config.toml
n_head = 2
head_dim = 64
vocab_size = 2159
norm_place = "pre"
qk_norm = false
parallel_block = false
init_std_o = 0.009
init_std_up = 0.0442
optimizer = "adamw"
beta2 = 0.98
doc_mask = true
Each number is 500 + 25 x the weight over its row's rms, rounded and kept within 0 to 999. Layers, rows and columns count from 0. Numbers have three digits each. The size before them is the row's rms in percent of the matrix's.

# layer 7 MLP down, 128x512, rms 0.109, rows 0-127, columns 64-127
090:452460469448492512497525497496503505468489486498536489465473467508460518485454507498508466477505523464514506505494513475507512475488511488488483529524492502521503463527527571522469487483461494
091:551503529444497490503517523479481494538480537481497538542486504474423519506523500495512500509505478522460541505497506524526570510506471502471532503486487530504511501472499518535524517512528496
103:474481508497455491503492477556514491508477507515471498440449499480509531502468487496538471478485519474498481527500475530506490525495542502470498487505504510488455499505486495473505502525572462
093:528521495478485499488483542506493491492502505480459466545507494477533531506501522516493541488514464503448531479522496536527477487469447511510467517478515474468539466486458536496513499484544488
154:499499523505536487529490486493490501503517529519522492510548515514519482506510506503507497497564457558506491519504533494467477513524486490515526491500520500459482468443508522480509528484477477
102:486472536523545510482512490505508504467511509490505502482533507502510522507496526460502468498490495522495485484505518477497535515463559477511413524499473516542453481477519523486543531488517532
103:471486517511525489493498487494496504505491481556515497527479496530559498532539522515549487497522541538472515478452508500455556505464500469508564466488508495496515512494508502530516540527459503
095:479517476517520472492516480520479487519526537503514490433525511490532464491491507510503488500510508474533493534429484487522511543531515505522544458533505522484529528486486527507485466467475519
094:481465453518494470482511493480488493495475503558481473500483488458521480517501514478519471556502471498516484487505489504430527496520507509487487531486519541509498510511515501583522504505511503
100:528551503534506549512481482511550520488524482500497495507526534471530512518515503466485507523515524483506432502533498498512492457490526519511515471508514492445511513473511521557511472525500527
101:527520539529497478538495487486438476554495521532530501491499512489461472504485507488506525526507502481477557526518524470462476490503541487537504510511514505494475517495517492494519490488503512
092:505501505508499549529495498513503527502536497526494526453482504537452508499516556479483543513508548514508464487522499483484459500510495510497544471463542486487488491510473488487516558509508491
099:484536505491546532518513496469485495471533509492516469496506521453529470493446513500462505479541469501513487510493513507497457494558519484522505542516519489517475492473506472522493454499484544
075:521519513473476490515488513485543490543496487450535528537508481461491533520491505497530471478496525487523487512510517503504495532483563518504534522571457503516511517476489512482512520491526482
097:482456497487492482547507495505492477472525526498525539522523509504532505473487515535491474511483491514506547488472496510536522521496533522511457470491474490465475503528538523533511490566478496
090:512546502534497519497476489536487497525511554496497526542474482513520492507585501504496451500480542520481490494498463513507470547472488497509514523479511479494529515477502488540513504508498516
092:508523507516546498493498497489498518491489547459502500464513509465512535514506538518463536531548485483516520494480498523542460490542514525493502509510503512513508470481479550514488482510488463
098:523535454531493518492409492503514500515488497530517492503495486505452539457499489540504495508510501537463491513476489473480504457518478514499478451499514451514493472508488498528483490475540497
098:484520449469495527517467524475500534516445532443500496526479506500489508496501500484476549506502481516463510496498493478515484495490493473492473455488524464541501522490484475500497504457516503
105:467525538537488500491505526537518503509513461504549505536512523516493487515560505529472499510527513464473528502504500485518500472496485495508505464536475506485463479501479490483521502501509480
103:468480504506495500475501508511486496482474536499490507495509469439507482456513500486501474489477509509505506509500493485498443479484496478519519514487478456453518543483490508529432478454498508
097:495480484530491518489491524481524511500482506486500458466534472516463503510507485485506501518483489504494498480503509490484540500520505472502521487475421491489517508496481508564518474494530485
104:490470491525492544498502522501501506479531495490484537465476480505509501477496462560494532452495495488493482501504507496480497517517500468489514509506473481503487516451531468495525522505507473
104:532506533508460503478503516525517520528498445545510488504490471470476468479440463524521548484477514488505489501479499495519452483512502465500503469497542489490540489508539474508478509508508517
103:498519503520503488519507534493505481465525533443476474509498487483521504497518514444570506515519511515521468519474494523503508520563519490504459476510502500476486489519539492512518495539480501
100:470486516465493520458558497469513506549484435522518510519512491535534469522514525474490483497473494520501487507497542504478541481459467526516527463491527490567489485520543497493477475522486520
096:509498529507501510483536526484509520498508450490516474499493490520515507501461500530484493513518450496484472494481467533527567508535475509509486516461467521489548509516536493448508516485469487
099:463478521520519450505526475567477443464524497498510493520536506479457503519447478550464509480530485534472485530495512483477484530498498511518530527488523528476501477506487516493469543498475480
099:500536459491494490513484514494516500485474501537509469477505487486477496468529473484517533490515502479478548461500527475474477469498533521469486501506490485526489495476545518531475515501499493
103:527485471456503503460500465504463488467534530430486479495520479499491532494507484463530491470500549459523505501466512517504485538464480524498474501480499498490475528504512510541505519474507506
097:500510508480533504492526501499534518500489528513477481512511508452494470516505528527477464508484467486497517491477500468512530484517532517498494555522528481523498506527467463480535502467452488
098:487475480535496512524539496516515487520440491497519481524494476514550458537489491481451478496482508509531542501488502508539476486484506471485525438498506471523480541481482515492456471520443511
107:479467488483492501536522496520505502476506441508517512468476543538481492524507530493500529503522464509521515513481485541510535479487540537543518495486511515473513500530480524489486528514476485
109:514464520491500507511446482503534552536500521473505496478509513543481511478485496527522471516486460522446492508524500506483510514474470489515481506485506497549522509488522505470482534520499534
099:476534524526499511537500453478526475485458508459531496518499569491554447497534509490483466503518520510485498521513573530523498492480521543529469474498521488485485478483509496493454515500483512
097:494520498531483509478500507471512476545497545538496481521484456492469517475488483469490492501457478518451517472519491491443451507515463476493498460508458476486486511473522469480523494494494514
102:501496517532539509461494533541523535498557513552461539465505480455516508513510483512499514507469513519521477514493451507519482471507494483493529510507510498529512509473468516459553524489520507
104:514487513507516532515516485494487547547508539510480495503464557509500531516499538443476507481552513527491513524526484518503501520490488505509497502521534477485500504520517527472474482509476500
099:464489482468497461494497491498465509476482465473456469475500491471585500519538495521480462498458496488521453508491542516519475495513472495510511497541485545483529500551533483527540461503478534
089:511505474487495508539554513535529481449551486550495516476486506518497515520498483541553472496513530504476476473488499475468516498510468502507532519552509555491540486511523503485485488495505486
103:513492493457514490520478476488485489521541445477495516481525518499504502487491457498517511498485506487487501489477519478486470508509475464485498492532526497549543554510510516518471504516529516
097:487481499484490520496542487512496537502532460494504523514511491490469471449539506501505524543500510498535450487534494470514490528501503467463469482478510486496477498474453472470492494458528467
099:542517474491542519475486486462521493493468487458471494510519515525499494479479543521504533510505534487538559495477502498519514497473509539481560516497495501503504479498502477502515464496472499
097:502532470523492486500499530448507497516498473491493475463506496505530492460485525494509451496485469488508509490515496462498483489475498477488482487523490516528485489496527512481459484499492501
093:504554491524526465500506537533490527504493480530478502507498484485523481501567518520487443531510501505521497489505507505505495523460510520465523535465518474519495514500495497491514512497518496
098:506478498495484487482497482488527567551494519481506479514534522534496503497493480497434547514493470507520466498541492502509489482475514506504505537493506495470513459501501513457465478484503551
093:493506502490477482506476515485508460497469461466485513530500500518517516501506503498500500500481532508497541511480508500473498521483490490516480487519511492531532499504535513487440500519492519
102:515497498491486479484496517497513555477516490461492480492507497502488484527476479528512510513510470514528514530496538496510499477530539500518504523495506515462506500488498485453498498510509551
091:512477496512472513509492521523500469499511484500556500498490476466473516482474490498507488480478523485505488490555491497507506520480493475487490500441480527436470529502488487496525483515509488
101:491475480490535515521476484494485511528442491537522504510468535474512477506489501487513537500522490528500478525475502510527475479485517520501521518506505473474482510492493552496530477502513478
091:472514525488481477503558504541497500490513422509500524472510502526486501483506448525504508495472522507510525522551493517525520452492522473501534515511488554474484494474496506495508479491519524
097:484478469497492556472459474486487521542517506548512541500459521513506460481546467504542542482445542512542547453485462511517495481490484499477514514492503522511510497475496499505517478485502485
101:476509539518486493481468504461488539538488512515510490492503466517509498493477517536476532474509494496475478517492459499497501510553518492475513525470508491542504515486513529499571444478496473
099:478461472552534512509489533502461513482527483502437498532483493522535481525484521499465467516535485490458466511527523526469491528451484505493481522506534474538507503479473495482488498488479517
096:488500489510517501504508510502488472550565500534483528528504509541489499492490519485497472531544516495494499523483464537476562493535436514507494437523523519500490505483500495517449533472511487
101:485539484525488482497487514471460504546498483485518466501539502506548491493518525495450472503499503487498561445479534484484506479480509452498486489471443494476481540526519492488537468543505507
103:486503468537477478530504474465503513516508566447478460527513503504543557490502480500502474523483517480535527479470434482468525512521465495490538485552510483507493513472483501452473491526474499
093:466489470498519515524513484505515484539463490543465520521547515514526519548533498511534472479539507511490520522531516493513504475494510502520459474517484506515472481503477441495518489470517509
103:505524483481489503471475537480502475514521543487508515531535498480504512470480467449470500473487488500515491500497493477489496472528487492477467502461487475538539469506514536494534507472515448
095:501493499501558475499554543495496543484520516477483484469522496507489474529516501532491545491479521446492498493526457504462506534483523487495546546524492526501475483512535492456497500524468485
100:511494513523472508523489523508538507521510497487520523519500517489493490539539508516545525559539499556490461515505507522501519510510476532537475452505512515511526491501477492501549515470542514
106:506513534538491516527544517471500469486499453533525485518452479430505493486515481474500493487511491499502477512481509475535455539490468473505444530503480454476520482480515493459509494535456499
092:494506508429469514452476493484516515494486513494484529548477543461525493473484531485541505505465530502529497515497494470497522537553494514495591461505514509511481507512507531479525503536491503
097:466499523498459490468499479502511461477517443489536559458482483509493476496526486498571489494511472529515473488533488465518494494474504506453479455453515544520527508504504483499511491544512499
093:526497498542514520438496481523474450505493467517508496511487520536494505505485526503513538537510515494507548508434495526495467508519527538533459499477510475416469468505460467549492480483465535
104:535489490493478501489469504511523488461443482476539501553453495471500488545481537483460511548514456523535474477516504497524474516505522502501550511481491500491496525525519481476469483529527500
099:520468529509529516480500487490496502507535465520480515543501461558507515487502488503484509516475473483497507457485517524502499522510454486500498543484515487489501466511489498557522515508511478
103:511509469501529510521499485539470508498441502476476494513512472493524527482442518484491473488493497508468547499499487511505488503482509512492516464487542495480447479504464510513514552434518554
105:496513484498480511508468478493486510514517542481474442533538489501508524496499532443481498496525517487483454504510497506485424488490538526514467529436510460480503480498485496539478505505492538
127:488503489529507516489484494518538545480493520461511468488481542493508529500454497478506523488531467509515506512435529526510473505529502514510510499482515535461435497497483459509508506513513486
099:526461483430485500524444508503489553483468512506505516482488500471513545490444503456494485495518580467530487500517495535506526527491474490506478476490481506480501538503499438477515508469541507
098:535498508511522491496515530521520488502481504481473520489508497449493441515491506512467492456486487502500472514502511536525514466553487482501448547499477544498495467523518514490505508501508516
105:513488486519496489451565552456477515506490474512539547533475491482490502483528487521507467520472492483506481511499505501533482538460511486501560516515491539483519536504514462490513484469545536
084:487503521435509557465517484463514503533485507520502554496499495454471491514486469497513501512459484498463517444530510482464490517499522522485541495515496516535484500497477494526522507483488504
094:529538489478509518531480475522524503531524482525502530469551523485487525530489496509473526556523518520501512500438521471467553460511517526491500525505530461515534499492518517515473507521481519
093:515533542511482483496483515510513499521497503434500531479507548559473460475516502522490495501497493525510468493489484476566470497514453501498479559507517535520503488501486511514524501509487489
096:483485515507504495511498483521550487476464439471445549569506492485477468490512487514495479514494466498494512562510497488524550492461475510497488510467535467553463463538483495475497530500496474
110:484491523483505449493513481489510452497508513515509506493491507541485465509541499518511494513510516527489489515504481493417510513514477497515499506523485510500489470502532509514491492491477492
100:470483481501512517487499502536495502461530479508474484515473496518506487488479483499515518501504482510481451477489516476495534523477522500502461499503526484527472507525532500493492499517452489
101:504522493495485535508490468528511513498486424484479515514511465545496517494534479485435474471467526505541538457515495482528517480460433486482523452530497497491492490497484501475431519514499481
112:500504499475503447472518484478539501493493505478503502489518509511528473496492511537479484533484519505524512509496483527517482518514476467518498464487494494523512466535470494495463512493474517
093:521535513518469476562537485524467437442484443472507454487553493495493496510477489470477500471497496497488455485501547491504468517483494534491521568512510445471507520554492493505454514516505518
106:518491492458482502517499509524517508520463518518497506514490487508475510495504475498510511513489497475533548474515495501536507505540501460483520509488462465475494496478489475519484505487536483
096:481493499565496484474520452526516479466485502480472483474464448467487516515504511479503512506491514491482469517459520503526495494523515489499511509503453477512513495478511517497519517523461538
096:463496490450491514490519514490525495501513535518502530487490493540506498452509477516535519482484505527522472494501505540461494520491471508540489528525492524478538490516474491521492503490540499
101:505514483534510551509481521496482507475503450511527515522476483465484504483516505523464515521507483510512459503508448493549502477513505469456480503520465526480530499458522480475525484530458472
095:521456520531486519510532578552469493531443493501531515502538479494475512501515478496506473496470460497529490520487536476524499491500490502486523494502506498473478477478498497464459507469503513
097:504503501513502499509469460485501491461517477526516478511502467533471509533500487498536514457494474545478500526501470478462506493518445521477507508453493502458521544497437535518526478491521472
101:489500496477506485511565498541521488566492547494491481475487486497491577507503478480505486482466495496455493479549536502451466499509529497507468499512480445460494499516511471508530477479508522
101:537491506492500510532498547529505569524487465469492499516502482527452487510466508510515570538538483475476552471519534523492523520478517483499512456449506500540493497509453486480476487503495531
094:522489501531490496557483537491466504498500535473516532480513462506547478495505454500491496517463496525550504514504444494491526510486479476479507500498452535522497544471534505503525528520507484
102:499481494554483488484503488516504474457481525529500504476478486488568469524517491488495528450495511482516553509481462478547559505508510504487505514520482540559479513484521472515543521516494498
115:493552490450513511541448563517527471531492495538510494484502504536498498529524505507514493477523488497526492494531495510482521521549495546505490468493497518475505508519530503504495489533494487
110:508481495466510485494520498429495504505537435517510480521524493522464463485535517513520546486498472446487493529550496493489533476490523491474557477542482534515530482497532534511506520517488467
094:503541505540514503508446508520548468417539475520502464483474501460536482494543475488492454525503479494532505482464440484506543516508468491514512495487504477525486497519524514477473463491518520
102:505479532498488522503519521502477482519499458484473501512497510492509529481481542519462511485476498551506466509521528488492522531514511523508502495461519492507476447485498496467502518485512513
094:466565488505512509541495487456524490468527493526485466517535500483524491554480527552519521474529491512466500503506511542500522486524515522511469512499524503455521522501512523482522476510501488
099:529487516445505503525508432522453475459512479512520503496496494544481533475527488503511490506503536510557525525537459508535508501514464485520503495486499468518478513524455472522508494438565458
103:479526529532500504440489494540513476457488579510469483493474540516505499536467487500513476520526521514535499502505485526515482442510488515529492522515537501504504466492507470516537506533516475
106:508512449506481457473523487443466520564514519514525496503470512529521507510516524485502466487511500533487499523443523524468492508511499496525536484488472524506496518511509523525519470512465493
098:466511529534491495435457521507445495488507500524459531497535513521470449478449490488499521462491474472509551538523499500500543477505463509481507527513497537532490492512508482483468534506469488
095:512508519551513451484528477506472525469524489476517477516525500508497495506481463552561530464501482475456463489524495500527477500498516459502407550506526506488498489545488498519528460461489464
095:506451535473520528488503505494545480482565504518491502470560463539498529490469515459515492479485527509485509510507511499507519480548506479501537485478527502491518538501492556499519506489481490
100:489501533500521502485482513497485480479505467497544513492479493516476467522498498506496492509495490477487530510481479494488513509487434511491507505486506557515488502507501497542521491476495538
101:500503493513515497497493481499524480517537533480533494515553541489499489562473517488475480527530471505485517502551577525498508466557474554549458485540476525501502516534503460530512484521523503
118:518494503498475483466511502507508518541511511525523504537484480513456495519477486499507522532455536485527532518534478501525534503479522500492429484491480514524564569541501507538502504492538524
111:490501524465495451489479486530544497459485469443527532503552473529503543482547512502527499470485518473524495491527474492514470503467526502505504498500495503564501503491518474458486486516499498
090:483526506450517454471498460475522482523515579489507436457535557493472577525476495490503494495519492462486476516519505501490486520476488533514479525506468479529471514485498490549510493517532500
098:517456491451462480487494519468470467495514576491478431507525499459509500542472485483497512498500489462495538447513497460486500471500492486489466529493476465488484466519526504532490470477517454
101:504483490490504490527504453475468483471501555494471479566465495487440509464478511489454513528501463466490526515517493474478490488488496503463537484488491519512480455513495516459496525469487468
104:463511531496511535498468486487444518546454522490506502524487520484499502516486530472464559509514446516469468491526486484482501529507469532519530557518507532441512538465483525514456522534493528
098:502495500488511538468517512480484488491503504463513482495478535517504521500527454474476512439467521453514473466483524483557536493487498491498480483488441438446529529516490522504498503502505467
094:477515480492469444461524487507525487464509526506509462488478476497485517479526531519487492480499493499491464484512498510479489555564513496481523448507477497495513520533503478475506472535522515
107:483528463520515454515525491504497521530515495524485564442517522514481499473492492507499518520495526503516447517495536505481495497518469511489425480518492490488508495460521549475519508488534500
099:503505465506507448518515494496513473498492492492502448480528516504496498504498525475512448468507489540517475452508493513473512506493473481522539470481511519513528529532512521520529531498491497
104:534490515497461520526477524449472502492501524545524503487484504447494488471553514481528487478468488499507536497481483532510440482442515457490499466521552489483517527487485450495463525496505520
102:473492452487478538507450500471506469511477510490492503511466515505520492479510491482517501476497518485514511468467532457473487439476581506492504475493504501535530475479518487497493500528472479
094:549510539516510516518499544542490512462484490549520508485477494519539477502433470449468486494489512440477519514483524537497509511522546518475478459532527486515510514507514517503516486495472500
100:515475471510537485468544466464502495504503471480495538501479541487530506516555512515493519524474507498484510514447487465501446491520532485499484555496496511520501489484483500485466483508488492
091:546472497429481504571504492520503494523487555477474515504478473502499493469505451486506493501472555509506524466510490468522515494450483473467538509460483495444486500517496466445454455489480458
095:509518520461496513511493481490462540463453514470478512514520472489534520487547522527566505541477516504510538512499491485490484534445476499504473544505544512475492523480490506454472498522505494
102:487477468474512498489514499485449501489482525505513498501474537531498471507455522513484512474534515495510480476505505544496510492463528527511478459486474502498543469506472503493495511492476497
102:537475510484471499549487482506468507486485517507515501486457525490472504496482505491503471469493519505480505527533561548470507496446498522545480475555489484512510522515493499509513502482528543
098:489481511531480459534558483499467523455462461515478503513491482556458529507503487519471478466512500499489535474496490508522466472487514501460507507511506497499422458488476504457465556537508482
099:492507516493507475479477528511474455520519480447490517468477490457430533512482446520507491520477545496557468516510490515533475538507516489515472516507502524511488477541458474506456553512526504
107:524527487493502518522484481500520507530506461496470518500521517453506540521517524538500501519542496520436544511477521516446485534475523518523482487489492468536525511516476466505508499478504538
105:514450477489491544553534490519494526533476501568507491470487471511512494476508486513516498528500466486530513456479473487560530517557501465481454538539540505495510492468500490551516502492504492
095:507521559519506507457484509516504507470485492539454514459471483522506494496545540540518510517524510474459492561530469506496498459530497482503446542490466460501493515499492522479514484498473509